From a checkpoint of a small transformer trained on Wikipedia.
Size: 12 layers, width 256, 4 heads of 64, MLP 1024 squared ReLU, vocabulary 8192, 16.2M parameters.
Architecture: rotary positions, no biases in attention or MLP, gated attention, value embeddings, a smear gate, an embedding shortcut.
Training: a variant of Adam for these matrices, 526M tokens, 7659 steps.
Each number is 128 + 32 x the weight over its row's rms, rounded and kept within 0 to 255. Layers, rows and columns count from 0. Numbers have three digits each. The size before them is the row's rms in percent of the matrix's.

# v: layer 3 attention value, 256x256, rms 0.0938, rows 72-127, columns 128-191
# o: layer 3 attention output (transposed), 256x256, rms 0.0905, rows 72-127, columns 128-191
# q: layer 3 attention query, 256x256, rms 0.0873, rows 128-171, columns 128-191
# k: layer 3 attention key, 256x256, rms 0.0865, rows 128-171, columns 128-191
v72 095:123105138144110123110102130075142142194113099082141134101087121110149146161128158134148071187150124110117156136091166131128065116172116082168157111119158101145111112178165119126178129160109127
o72 102:135056105161153123165168103082042130129090035109083101123095107177141124134126124128086082172151113095119139103189154096146130095147061120102148104110119088104084151181134122151119175183078149
v73 095:133103206097114149156173110106128154163150118075160137090111152120126164083111144122135148147089117103075106089135187107104115128108147138143172163132136178100114109110105116112107127143119055
o73 102:080160106119123095100097127165185171082136200215134111144147122115099100110132131131156181079152103127115158092077104142116117159129119112161066134103109165152178108132165107101176074109142152
v74 106:155089075176131086114124123148055140086148125152121120153103081164105164156153140136104120135132112147150123138158128093078136176078114128089079152109105181129118158180133139145139170090150138
o74 113:141089061133111100059100175101079158107158157104127091152150106140082138134056141145126113151097102236153124128089176092074146155115134118114126144102104147174137109151127126143169118154106133
v75 110:150155122129141080124181121099124164130158151146111109121123092114111140162164130090135100123053178159084091137096090155072090166117142066164190202135114129107135147181137138106110128146150112
o75 116:084182106133185086118115119141202148150114177125170134149198132108091148107140129127137169106173086117143086083075092125165202171095128122163037076138062170183166128067139127099144073096108129
v76 092:090095241084118146133120095127154126112136178131126103036110142152110112088135144133117108141166106096126173145120161122075099189142168202087152070114121143141140134032114122121124076096125087
o76 101:122105151099093125116151157122105124129181143155150160118150053125163153154127152124155158120100164157157158100129131134121124138138100070134100133121145182107122098104115111097139110133132138
v77 093:106136162119097102110134130130099162116132152156109144088156183203123120142123118115131127110179074201098131153112082157182101139124121100185180112160122154138100120135104119121119112174108134
o77 097:208084107160172155156139135102076110125115073099089136084105114191123150152147120128128095161123124122127172152182143143127122077108087138075138129118188088099067155175102158153126205160127130
v78 096:115129179139155154125176113102116156093126186178132119133116119155134141143135071115181115196082084087108132122220164137188182131064099096143124179106105168109099161081143135153157108119155107
o78 098:110141109140090132124107145085203095106097163132149124146154128104142112106106129120169168071114117148178135156092116104136169155156112114131094117160089095134168024067091127138131109138170124
v79 098:109166142153113162119161112095138115132111099128113158151113198084130133118107152124159095157081111125106109112070067123093086075190120140139148133142123085153149098167167109122188148152076099
o79 108:183160148080118139134097080145101104112180085121083173117102137149113147109120150099132128129138106133117175122123148147093152109129098099102128088102167102078163091095120095127161207172110134
v80 110:113116070157125089109152120150067121160165100123090143158118119127117119103115119095126079132123119195208112135162093109126115146108117093112124135117120149165086167093117104121157190115099097
o80 113:081172134130155125115127088148208117162099151161168084137154136088100137158168103131135185122160113140125091101084103193135188152149123133130066129138069148130182127050146153081094062114134175
v81 094:110085142129099106182139106056099117103061143115082137147161108155158082122104117139163161121146089140220111206080169172158120058135148115111129092148139158201122108138175128141169113099151143
o81 102:082209116154155113098121134176225135128134177146149133169162147106072151135146120130175171099076124111140121081067103091097112229122122133145085125142097136130200131099108100116140109099126132
v82 091:083127122160107188115144119181152133150133158120094112070120146117162069177162057115083098124095101144089063142075085169136133079129171184148168094070144118146128096127148147125088101145130151
o82 102:056145148108132059109116128097135128071157078133147118127154070082146106082147167138130138131133111128150168085145157120142151134149113131166178167184099157134183107078116116115157091124176116
v83 092:106114148122128130176178125093100139154089141172124129020137100161137080131143137147137092139166084113153122145053123117145086140154173120139175085153135140104182157123144125144145139158119124
o83 102:105184145126112102116117157140202139135192097110194111085103142117080107125131111134152176108085147120172144114144107154114089113132097114163083158115120137131168120072064194102108158126124104
v84 098:110136160162166095114144116091105141186151167110147109084114125147111235157113107124103082119110090158117100150122144128082199160138156112064104204130084190138157161113123142133135139124127095
o84 104:193084143088098118111155202145065132119168046157104146059091094164183139134166144136089069161118131159131146142138162086114105087136092152125151108130167106135060137165106168171089115161105153
v85 102:075089099143146133154049130149120117136120107155166139112151163093120129152125079153131077080186100196135071173113133105111162150127163129122140121154154125150196138119104155142103137143144104
o85 110:162064156152132142137123133140072111125133081101079130140104103153153134091099132116085078130138122106097200100202148141108051097101113157103100156161098101088032116146154134136110142139067107
v86 108:137127155106129117103190156139112143167159140129084102130111072114137141161113075088131106143075178152103114070132062084072145147153132114103183162118138099075137162175141116129088164159201178
o86 113:203081119116114175143086146114081120092130085080078187102071146172190114126139189152123097127185132132144148173155148182144097099107119164097120126080162098062073119167081120184164159146088117
v87 119:116062164110099155142115122131168111143148124161112135071110143130131070082175074143116167146148137158131103175154141137104170128115164146107106161083125139173149136127160124156109069162178143
o87 109:089109154092142101138085224147129099130065108123104185098149144155164123151093106178086144140123155102111173120128124158079141100169075140163118085149110079138089162163111167121095168178111182
v88 096:146080073141167112111085134163112146139110109143164119137121047157113144146101099115098154153158087175072128085125168132128112115059121084092122134157122142132105152166077157150124133153185155
o88 108:180101037133155138125107149137119126083111122103122150179105095135109105145135108133139090149164126163144122119113184073137146125126150071096094090136168094185102152180155125175155115175095146
v89 094:133149131157066142089121111138142127099122112134105118101147191163106143079159107132132061116130158153176176143084127088121160140111115149122129169073123112172072118102111105111147172096095084
o89 101:103133119177122129085078151171117140137153169140181114155139166103083146097092119102156182127070107143088088137131160145085163111165095158174147111091142133159195101107116089136090120097163099
v90 086:140127112159199142071145148112174156152052104101147112110170081161145080114164115118093150150107140141072187122083144142160062145091136054128117097133131108155096130149095165128082106136179149
o90 092:090111152127148155142131085156169076153138101139112154148113154132114148123158113155144072073167104155178161117171120139166177177101151126095126171108105119138120098150097144136146170109119122
v91 103:136167157168136157116171120156117144173117218119125146151117137147115171123078127125135135065098099119110172136095114126152093142093103142120124108120109132113116096205130129154137090132142127
o91 109:171084157112103168143105155107026121103127079167121143120111103127170106166152144132108075181087149159096137150200158127165141070169123154105126119104159122105124152181142163148122125134070092
v92 089:165196158102177168172172152161153141122165116092163126217165177136124106148177104123111130124170166156105137123080135179173102134051156158175190155140137136096116136083082153123092129140141120
o92 098:185127175152118175158081159147148107142109098084106155166105123108088110141161156110130107118099142136102172104156084145207167117075173119146162197109170087085102151146064133107117193171110119
v93 093:123149091168182157124134137131154113198141141160105112151130132113143150186147106087149143039122088134120117106125152129106188137124091155137138150112118112130131106232155148136144173116169147
o93 098:147143126133131134139081062126121066092115090091117130121138061132108141082100093124068081113162114128115099136146118099178116110092081091088129139137089132174104140171112141119112153116151103
v94 107:131150098120178109108121138122116162145092103131081115121125139182158157092141123134119164112145111137105104091168136092159139154191094121137097094123103142167164150120145157143071049130074157
o94 112:124134155166158145082095125132204107192149152103125104113174112182106111106134117126145127070119067113128095150084143109126120132100133115110127104120178116134176127105113143087114185136170112
v95 096:105127161130123125132160121154130091090158144189069131118098150123093195128109124123116053124132155127066130149087099155142133104185146155122150184156130090129172115098084123135107066136137137
o95 101:070168131097101089124158170115204143135128202164159110097166162060123124111107117110135209087126172146142124097124120130110123174134135144139075140127097200118201097049145102054155067094134147
v96 086:096072081141133125119125118113109161129122156154124110104127091180124108146151102138119072111185088090110138154132180076124153171129109067102114082138092129175120132149095109124141174091120101
o96 097:103082121123095124154090143117126112169160126121166141114158081114135160104116199109148125116092133066094073188116228086093130183103104092160080131086144097091129162117207118081111130144121141
v97 089:111148148081138131092158137135141178155082134140139127106083114097142143078060159157160121151162113012146154094148204174165098146115107114097129174165147092121156141093085132123167098127102077
o97 100:155143122154143153153167138130046083139163139138070118132099146177104116176155188131128095096106145169084083159112119130134109050166124112044095124067190125114114118164153083103109130122148136
v98 100:139108145181161128089127130138089090093149118174130141134101111166143159168095075147131061177107077155205091138139118109112201093075092178090075145118125131138152136129127140155152186104143132
o98 111:160129092150112152132148126089128130111061123129130137103155176095142125075168112087096081094159194091126144185158127153140081113143112119142128102184160090086070107163137145113110190155087116
v99 098:152113097186137112058124152138077132172114113116142141177121103142122128106122160114147050092064091171128098127163143088121108168086108075180118162146107151182060144192137134125153196114105118
o99 103:146122131120166122151114073140118102134186154049098126164118142155100146176131094134117097143123115167148125116132134143143169093141131148071129150121137107109126069172096133149094158152134144
v100 110:188134077138126072106127149168137170148056106100136127235103117147142120126093134117169207136128175116045115096234155117150080128196079119185127096135129142123119156136106136126157153096117132
o100 112:097213127105144136142109090178151123113165183112128113114128131111111105133117146120102103100158053133100064111084121085140168155114135156095123162127143076158140114148118081103154095178172101
v101 094:185129127135098144099137144162101100174185127080115128173115169122107211111117144141112134116112115103135148122188036136097097126141143191146113147099104088140113139168094122147133176131089122
o101 105:101214084085134102116156151113128168137141178128135117141167135122136144163130117172127174139155158140162118130110102133101123148126102108150076102124118155149183094072102158084130124152135192
v102 086:155137116180152043124166156110123164089150130132142120182140093138144168179180222103133152190170098198096104125129114181132153139139144067155128184149132175161093144095104148125093070130129083
o102 096:188099146130160150160141060113103086122080092086105170137109110197147128119138076155130098127119117111117167105173136083158075107100120166098165130153176069089080146188067152182122193155113143
v103 096:124129198177130107097137112150125121102146101065209128060091108137166163089151158115120180121106139161123144111146085142158158135133101121121088161102157077098133096171153096107084167127133068
o103 099:108145095085156102143159136157174176170153199137141097162188186060114083189094135130130120131144102115181101088095126098112127183120164069202131103126128147146175168056087141095198112113125160
v104 093:120174113110150088104109150125085133176149137157127143059091126185156138145134086138104168125159115139174131125118139110113185113153088146054115148109151118167122121121081139138085113131135125
o104 099:200052131204171154142140097061131134088108093087120098111118094170129097131123179107155079160107110117167125148170113141116058079147114132166180085127161069095092151132150165127134216154101143
v105 084:126147095129190171119122151140173147164144151139127124125126100126142136148170065104103152121119097119142182139102101191197102107063100116119143098120096060134091139202095142151161134148157174
o105 092:169129124157172118100092126121129139095105091091162090128122120169168076121148150171112060182115105118177116173130154065133166119133134092079190105180142103141105143158125157141108132140074067
v106 089:123141149113067095134106147092130158108146155141149165190097195067113123107131169125145089159093189107123106094143131142134074135169140108150118098084100155089092117073124111103172106144074096
o106 097:125153112142120074108097162168129128148134139125084131131135118128155168125132130145198144136141126134096170096061125113085176154088172169169134134134113143164105129091160116174144118109106135
v107 109:187102147195113131077158144127107133119159132076145107158108134161124178122140126080182105106042147145122103142141127141119112130120130164135109148097116107168047134196147124128117160091146183
o107 121:103192081103103082136157108128156154163138205128122048106198180110092116092147113143087177131118118158182101150122132131122176168133115090106088125162086174157182097094095120135156080073139087
v108 094:111147149081070169124162114152175060095139105079121119131158174083131059164139133145142057105111170108072143093149112143121135133174143146126160178115111091110143126121136132127150167183145148
o108 101:073168127136184113127138124141166155170129143097156121133147173072125103133136114110129215081156116139174165123072045143100181149119149123166123116118076180138184144087111113098120081109152132
v109 093:119118104123091083202123104110100117064116153123130121156106050125083062162150157135126058125152115162103132143130166162165131131122143182157135116111162154094062114134133103126124124113122197
o109 102:126097129145093090108072125114141126126133155130142121119087088134106185116129151203153106128095125109128127075108142085135123165168130142137084203113139185096144101116116115134108057105107159
v110 085:132107109149081145194149095115118115152175172073116144186119148052072118156137132123166063159116169169132113177126088139101118172158153147162195136124114178070077127060127095130155123109100112
o110 091:147122061091102120111090109136087186049132079177095145133126133150183165130138123134102088188160136128067132121131113116125127124132099150212127166108134147147130135118160158144149093118074164
v111 279:162109114122110098124110102156086113186085099135144165125174084156210124105151104082099131109134097113115160117106098143111134128159083114161125141155185112108142183153166092098097091170084116
o111 077:128123127102133080106076064139127167131133103102119179085157079171158134142157129098108127153121107114168129114122116133077159164113062127114120141177172137166093216142142085053129101154157090
v112 096:143116156130106129103076133103147142170134152117126122137078122121121219122150139126139169099111124102112128125148093101127231155160082158129089154152145086140111091196164109129113114135130148
o112 105:219118104100120137138138129158059105098126077112101165110116135191173126129133137132074071106151164097145155164124142111099075085075143139102141104144157113107077188138095102133124227129089106
v113 091:150111100157105165147079122133163145116076150115104116161099114106105165133152104115182046173098135177104115137140172141137138111126148173075157107074089161156123108074111128136130134106117221
o113 099:091164095134091069106150137132182154119149172191145131132145151087093131116168107142085215085119132136140135149092109143129126165125162123155088108109117164158196118113132078123109051077112103
v114 098:127162148122092098142109123057132111088101168164154112085187101115143147131122142133106174171137155135208114144139144185133161112065127066068057129138118123177125147070184102125150130115162101
o114 098:080141099144133133100134094185199167165099183120144151123150148095100124094127080124133164064161121092131119096088129077132111150165146118171095109091116142146166103108129109165154071073127084
v115 092:147100180139137116110114127192156137154146131139133144115099152129115150113120192123130213096176115147090159119111096094144072168220090199172136045163163112109079103187104130126079161092118101
o115 096:053162142091163102109138149114141114173147184134199086139161110054144108157115144119150142147142107135174101122123130118112144146113156058159089175116113163162207116036148130060199094135138130
v116 098:152092093120140137075167151168107109112125135138114158238065103125127145180061125131167095147121070098092111104120165157169122125118112118110149112175136180119137153144098163119167211158087092
o116 106:190067139160113159144114122081043112132145075100078161078106149207150115139158145133119058178105155140131155183141147150116123058156105133109091140127171107064081128201080131157101192147062115
v117 096:139117130153129153163105120112148135124141167137140109054110036132139084148156171157174141151146138152130105186151170171134139113124136132127090099101169154118120104178159132136067050110130163
o117 104:140084123106129116178150131108090085140110073126058148098094086170179106119173141113078082148145117117162188132166163139158070097129168115058189143149131093080019117160112138153099128162089155
v118 105:076178177080128151161182114127166126174121146138139136090114159086155116088108083174119205093157129064128098063124139180153119148162114159140154119139144119122119105121121123121141114205068086
o118 116:139102156179123177179072121144099092111084116081130153106156138173184114200150140120135083160144164103112173157146102158202087069141144119141094104083185129115132139123102185076105131144093124
v119 097:087165117143118146100035111106129148169060087139140152138124119107140150150106152098134087127159093105164115145136123184193082141125100039094091060154150094074121126134121113126151097131074203
o119 107:123145119124143097133125131170195122109179166109158049170166103085075099127129086138141153117124169196144138050097122118078200147122151141127097163175076164176138131048137134149135094162139117
v120 111:136172111114144180133168157072185121165093126146098123139129144125168089139096088099186155137103142142122164137078154152125155082142108092110170111129150083091158138057146118145143128159144153
o120 117:135153187173167169189174046098179075154125137122096120113158103114126120159091140152179107052143132149154100149098065142161081136127162140077122075154073126130128120109120150154127142107126158
v121 097:129144147075108157129077114110129170171128108124090115104095169093116158088152087133159180182090152109128108100185139095088124174176150174124061124091098154162157153034138107133121114183058104
o121 101:127133107118172098097103103108173114130153115058089160129176134183131128108118144133100174106137079114155135143064114135104078123086124109153171110182092104126142187099091103149109133118134146
v122 083:101122139151079081120135106112087136174171146186086126101098110139121114137110119124135139160108094106153084089145114099118149183137115124070121154130114194175158126135139133141114139091145145
o122 093:094101139090128095129153159125184161104134187126164125132158156123128161094139153159118169083131135155066117175085131094081084168121091119138087093111118159150160121133150110118157099083106115
v123 106:118163186146136137135171121103176134175164198140128113132119090186086161179120059118127093111127096103156122080154152201143145159124134109012150137082079158116111100126146104159132107117154129
o123 113:134126123149044117147146178158079107096103135121124147096120063091128110092108123128105114153159195190103133165135139067101155106146082127163083206133079156120149151164171113090078119191174066
v124 097:152169173124146182113143138113184152163140168118123114062144101181166064100096073115113119112160147066122136103125132160137160132097083102095091095107150112048120119110111123118122072162116095
o124 103:108098164180118152141154086157129092149105143124101156114141069155157148164183101173162106142120137095115124134137134159127124084108135140127155207085149152104098126106090163142096114120142082
v125 140:100146179085097155145128135078153063113165116151127134108158229075145102099160146137153149122150149127117199134082119119149171051125165181144115119131169142129159096101130118124157088154116100
o125 146:102092135167131142132112128120059208159133098146108183146126091175119109162126101155137102138078127108112101138117142148131116143166078172074148126139102052092186177113122117113151147120134147
v126 095:121129068211127150147154116127124167169118163092124104184165081156116130151162086114147052169098134172071102188120117156127081182133131107111163099111094163078110163107130143123122110112125139
o126 109:110174125056157097107124163145141132101193130135168121149132092096116087093061118135124125109083052112163147064112187118156174126141156128139204129121110133151163124086150154164175079157147085
v127 102:099101097131112159155082133144150111130131141177098119088129102133113149133149024168106086112142129146121105145105123191098191113063165137037107196066129137086183114157122128156139124102167182
o127 107:160078072054071120075144184100081109106094116121136106057179114105189154090078194107106109157120142163147168126172126102049093122108188107176161118154135135096127154089152094150127126100129120
q128 140:157091117113131156129057090108129110125090121131129164132082114086099078117152120121151122092089147165101153162123113100147078086130150153119141098162104136157075108124150114138125153109128212
k128 112:093147116131158171085125175078160124078095153158092124135117168110076151148090100118162074156101127166131164111158107122149142103143122118134082139106140148090123101160152147138080099051130143
q129 121:138075115164088093107186102190097128122134177099126113142158169157117181179139113133063133066161133150150150121117192107086097123127156152133154129119157125102137089075117111094081107151086090
k129 089:135114116108133156121096130149116086101156111170080085123079156132066131094150134154148104125108113164069129141175102089145075092155142135159116165105094146096093091184170128098118133087165106
q130 103:143099096123098131098114065161129096118078134138146172131133115129170103186127115137154099020117149131126169146112130111085085093102142125138118104152145114147105116101152114100155165122135209
k130 082:136146175108162142150118126085167107108143155168086103160081181155115131155116107119125155123122142153102198133148158039136095085152114133153065137099143194148100070162152125133128113109152143
q131 134:134135117149111084130208138165092109109136161104117108128178152184176159179139136157073109091154102128134113100115182155079165129119127144130203131119198112098181105100107128085118117157097081
k131 101:149047138110117139146135093183115102163126095125163101123111078111133104067154182121117168108141141091107113150124124121113079154118160137149134150123089080149091104136146106086149161162144081
q132 117:136140093135108098135173111141101088114075143129100145126167125190219113202112129148106064024153128134156118124138174165060155102125144112155205119158191123133143140139143139064138155149098133
k132 106:153088131091147120134119074187131150158130094107165097123115095153147126089136165147104221142136159104093133105125142124139106166152131164166130153145139114189093090143146093081124119139153094
q133 125:133121172128097121160190150132127153125154160116145092132129148137136157121142136146085147109131109144137105076128145156119160128150121153144178150110170140123157088134100127123066081164072081
k133 090:144106064117105120101143130191085144160148116109158098096169103101072137094168194152140106117112108100166058115105093195137118147134124118134160096153093107073138145103147140088148175162125081
q134 139:132087108131169145114066116093138167128127102140145120099112138055070137092117117094138148201111138126128117159150094090191088131125134116095096135151062133155101143121139112172154154090185160
k134 093:073157165165143143114120136029170133089131122149094122146133164136164160156118076115163131142097118132122181129143168071118153120109138141064144103131147113136123125119100118211158118133153196
q135 116:148133088153087133135114081153093099124085092105106194131162124172188073182133139111172094084142137112148135142095139122073123121121078105144155126172166050104126130146166122087163130134146142
k135 116:155076152094118127144115105187096075146116111134126129134124117149159110078154137145061187094149143116101115103156125122168079119141161170189169155121136155112092123134166098068138140116159074
q136 131:128092094136190129090048143092119160122127128162146095111103139052066137079117107096121178211089130099095092154156114056209116127129142118078085124131083138145098145113135113186143133094150167
k136 097:121180150180156121128112106039150150130120103102090133142086187145187151203094087117148134154098127158140147109142168068110179127122119125054154104149172135134137171113103159245151085134147157
q137 125:136124086137164122150116072130068120146093060131142192110160112136160071173146136101158127135126147117180113147120139097079143114151059102132162125175147075112124179151170100109123118105185127
k137 118:171095165088141111163129080178104077138116114104116113116122150157136119120168136151088153079130164101103115099163128121158084116138122161191137149125130121116108115121147128066142120114155063
q138 113:111102080119158097092074086084116139156147084162103116113137146118104124077147113052085153204100176089121129162135122048179147129089103105078093112131111081119154211117196101093155121098176142
k138 108:142126134088096168165108063165115187108107154106124157121120080166153114101107126131106149074133144093147144120138138132140158140123104131177112189151166127120117104147127111056131174097110060
q139 123:099160081201140129157185097128125093122086144095094133126155145167173043230134143123170067133139152086159100168115155158078125135131091118146152191138162098110123112153181104107171156125160091
k139 095:118064182089117121154176128199118101137143137130186075123141081109094140110099173126096154145136123123121134127107133178099109179124121132169095187119136142106103063143191096029162146106152099
q140 108:155081073140159127126053084153067141146150067127141140137092140087133129058138117100110167183142131120122139137110104068128143110154084152110128100160170094090167168159123086108120132121143115
k140 103:152108141087112172166144091172104139141153124132084137140087121156103113080150136151150126088137154111075118122122087113147141139114142148150122178120118106131115120151151140060107154119121057
q141 111:121160061176149130158176087148078112132115149098116155157137117143184055172144175139172127151138159113152110149113144122085134161144073172131152151146177049101124149182167096090153155106205102
k141 093:107067151043114112147167101213135111160140183131160130114124099117079117086147173111095130125139128133114176134109108166099111141113104144183110179131119121122094047154182075022128131106139124
q142 101:056194200151165143105152226100120072156115099119110122150147163183146126202157120152143125116120121155149121153150196110140153105088187115081160125075096103122162143047114148124113104122115135
k142 123:133151127124153073097097135090123179137102079106157159143124142142170122204136119145136128136111121148144140140122167126106126138150094116094136073149163136159176186108082165175116094174128131
q143 106:141155095133153134090104146111146135121167085110140137144141185084145122154081105109132071120097081138155092087160151086085107124169108064106147146161152131171114134046092120157112147149073120
k143 109:168123120130141146109094125165135052146117036114089118175116147172142120121112112145120109093106130117140036075126150076137121126180156146135177125093128112084153173075144157136102111137121079
q144 133:125100140097127098149100080135096107160136081148179141151116109138191133092151131095079169179163083159124131137143140102115130134133089120133149047145163094119181214135133101088110074168121116
k144 146:129106117048114167157101091170086117124149107124142145134150077188121131047146114112101089114086134079071173162102093140163100147133128138160143136141115107127088121149142107031135163127130116
q145 094:141127076129138098133133070112080123172147094122142134127150156115195054158158148116108117167079137107163128129103138102107127135122087157118147133176152102108123183121210073078155132128144143
k145 090:080059164100103112136167093204156113113121237140149118120149127109132102106179166121123163128146116151136170146110137159087105119155089171195089192114127139123121056111203089024133146108123122
q146 101:082113153130078124118055163133127108122170029114106174149107159122097118156099136124112153114173111159150112071077155102110252048135092122116130063171118093081173135112093156112098099102137108
k146 113:148145125160118120057188144139189192140162132154092062177078152128150146134147184179171140110152133166124127127123153148114105122113148150130159157036149165195178130114147151122100139140158056
q147 093:161114110179146142088083126137171168063124112117110083140096148121130113123137140087149125093097174147111142126144144085143045183154114151198145088161144134160122063160143139121159142153081137
k147 097:097144119094113142136088137146064144107194096077106101127110144122105130140152128120114156139106140132157122128129127060114147141154122190150126122145106158131135205194107101157057146089130125
q148 101:169136143093117170080146142161113167127142190134157141106070080120115192028171128167141188146140124102058156086142132157135129166131134187115081128085104152151086110137090079139086139113134134
k148 091:121107124126111145100130113099151121147112185139085176177153106114100174054148109103140060136123106089136167129130086134120163135102098065067111121139129104068094087169091107148156125158109136
q149 107:113123104146116148118149156119127141119127025113110132138148184139211068191133166113117140149127139146117103087124205064091146180108117141100151085152152052154159148089136115147086111110101099
k149 100:114117113173134106094111134140164137168110054124098104151155189118156142124094135079067120138068178157169127108163151083103086112137101044159158134150124135160117196108163155088096108172135092
q150 096:114123076201125091107074117114135122086120089092078143159130194117163050184077172109142100127149151141140108119115147056101143163086096090123143167183182037130154144083169165124135126098137104
k150 092:158136091098188130128150120131124103151163098164140059140118178132119176137098120097093127176105152142154070068132134074159130121129123126176090133116121148172142190140159138087078090125149101
q151 069:190100108080058120118094111146109152152165084109123154179090142056089067110105144090161103157092099163158154101155100160088085104125067145147127195153158139121129104128136088125061152175096152
k151 080:120108031095145137084156160153151134117137132152058079078152123122103090088121141174113144141192189120177057075141088086112137143143160119128152123107090111058112144172148134098073151113128111
q152 094:157158126133166172115125121147128141136116223150152148139139085137099180058101130118172142129120115110108203123150096128145148140122132149152083146155171125139066113133115159119127137098185146
k152 088:160178089073134079174120104149156081191135172144096152138089110162143086142095128169134091144147169136074165130087116143149184137152106146128120123103122148098161097157121074150115106082162151
q153 102:117140111186158174083187128101120130139183131106139133097149219088130084193170160102178100182101120126127060089142136102090091205121134111114112155122161156124102116042122086136123163127065108
k153 100:116081148150120116071097148152148123144113131076166134143102142106112129179036158137120130156175127123173076085130188146084192137139089101122150171187155117084116099086137153141160090173103043
q154 082:121126144160112110127171112117120117136118107177118130149123135156184176141191107130133116113150145103138207160147150151086103167134124196127114102117083134127135138121124164121070166093167170
k154 096:116196141101158144108127127122133125120139187100145174118143093131092180118130102137177122149153112083140174127127137109138116132187121152116136102138111060071111105132060060126083127111124136
q155 082:173067082148192086080099106127095189127103148156069107084180139144152110124113129111097139161115150109109153070146056118143111137103136121128139173149133150155102160110194147092156132150128141
k155 091:108123151138100089145102117119126133131105143148154151123127065110137100134142153151177203107154090210161140124116141152094156091146116114130060194147141164138137092109201086138130139126103159
q156 084:173136177067125159112149146154159114132106155115195157098135081166138147114150086193179135173077103069136193136114168137138151108114118114077117083099099133123137105131071107136133140140157185
k156 098:100116093159138136101144117058119093112063133061058204160155109108133165141127085126137105154105121113118148141166151094157133119169162095090111089159114138112086154100073098151157139107108156
q157 094:077081190174146116157148138147145128146158064172168065074134156101152103172163135115131116165120124123214119129142158107129177128130153184102120124139118168108159148103156124112123075168092084
k157 102:091128115133095108093147094093152183109106049112142101123106132078156083148127169170163144114129073143161166148116204129100128097133097162122174122169121076130178129117072095118101160174136111
q158 085:179097096130080135118155138138063140097174097152087142150119099125140110123124133133148112154150132120145103150156180161134129155129130113122160065148209132063129118174096087151133077081149075
k158 092:113105090128128115171145145128081132116132099105119069072107180115112179110133181130108087145080151109107121142130060130117136156109113108113090063150125125141190152154126122134130125100076151
q159 074:095120102152103090137140151154125105126104048167131147093165169133197127185168128138130128156161078087089105132137198081088189133109143171135175091115144045106151140111113150161119127100129103
k159 091:169172101113153106148129116088116145159122079102133120131102110129149155192124125140139129158084165160124114079144100128068116197170082102102133127154097132146059173131105110126068141210118138
q160 075:193158107062106147108107093116164132153153121113126160165113062135090167092110089146139069093105126154149133083104083155104164095087089106132131156186102183121149171116150149116099134203164137
k160 087:096117161137126132094119151131179132096135242168111166097157127119110120142163114141099160045207150131092167154145121091144166117122146118145081192053114124125140065079127090109168155095149149
q161 078:100096108134099114133085135120123108138185064073114169101137194118107084126095161086153124072160120122174099129100121093091134082126092132140167154180167086071183161093150160128139126096137097
k161 078:160124145119159083152176131151137115146149130147119065156144202113143157139120161176147153195150187161122060115144140091144097158100172131140123124111107170173102152115163187097096130148124119
q162 086:095123168110138181119117137095147128180129123097137153115197122167145152100122182130165121166079111117154203117140089112131167109059102136094119127157139070111129187077098119081117088097095147
k162 104:131135118160116064110129123171165149188096169110118150120070125087126075156088134174154170170144173156102130147117172099134086147130112126156109161110111201154144124075167136120138158081174111
q163 087:114106104114122091099056121102187176166124033108108102086100142130204114129093170044129158168063127147156196149164187086093114149105141135129123110135158111122133190109200126122121083114110115
k163 090:107154083156154081116112106145138123150102078086134065105171153081149152151103120141143162165077154131138128101167169054122058172161101135140098105152066114103153134153120079076093186127129114
q164 099:135081173105148112185162129140135106176165030159159084066129130166126069164174133195040149084121120079155140109064106081115175108109132203163166087128097152117175110125134147154096131167162078
k164 106:092161111210121116141142141094198164119106075129099142136160153088112151152145152114123148079091141174122174147133151089111051130183158097136164157146110118202090132092140161116107168164110128
q165 079:117166112142131127131150126096150070157079130094138140159116142172154167145146099171131110136136113157064148162087128104117113121092127085169092102130092109085175146124112180157070127153141170
k165 089:128188133104170137188089159083097120099145129144111171095135145171098124141132128086093142143124191066072175122156076090146125157145119115095089133119115090122099136131081130131126133149134154
q166 078:143116134150127126127091093107109112131114098084151118091136117129113155127088142107073128096123134134101126159121084103146158063104111124148094091176067189148138140119143138097134127135102141
k166 091:114114157134094099131121117133140109096158192127091132164180141101118117087153150129178190131150149107132107156169141078152145129105128175155111161049078124158117125116106095112144123118174129
q167 083:116155130132150114125129155125139135122103090151114108101164127160160142181149130123127159114138131132128090133138216128142185171095187132083152087116099100165116157134119169140191085098154108
k167 100:140123155109111099136067089072102166121119093097174186143156117124186139227147102083134120109069085153150123121124136146108170117120060115150150142181126148176133171121110112143119149171141129
q168 085:159099162059117097133074099153146130123122147144119107101095091088057134088155115165134180110148146118071092107111017092173138121089125202176140074090149121075086119136137078106110065119107104
k168 095:130096130134126124199186138127115175155142147158132115097069152153150156136176130104154119151172093135141166161112087153107164188109124123106096179142122175183121150133112099142150133102097160
q169 104:153112146130143082142119114100125154172137071151166074057069130093117086146136106121094169127066121141121083109175077092136130133106151172155128151131128175162059182088183126160111071133143137
k169 098:099150127141094077167116110115138131123061070130119121122179211128133117158161167091166135076135148127162119153111101141103092094148133079148147151172122060092137080079164141142139153170106120
q170 094:118131135132130085115139154115113124134117133155085123178127106178149094100113104149113163107113168134145143157121108130177082095129124093098084104097105080138152162153179137119203120130116134
k170 090:160105124089128107150126118148085121082111095170179107185114053111135111096155137164114163092090093159183149164076068120090045087150155131131070071147149122159151163188172143162088142122053186
q171 078:157053101117074149146098100145096129084171109167131148136113137077110111114158105133121076166184066104117126102117129169104128141169087172162152107149187150060145064131100061125109193127139111
k171 086:109125110122161163111208134143162178112156199097102045086125159116098184135155163153153106161176142136109121137115132162113117127100115138121138128097123160113114090153102133086110101108122087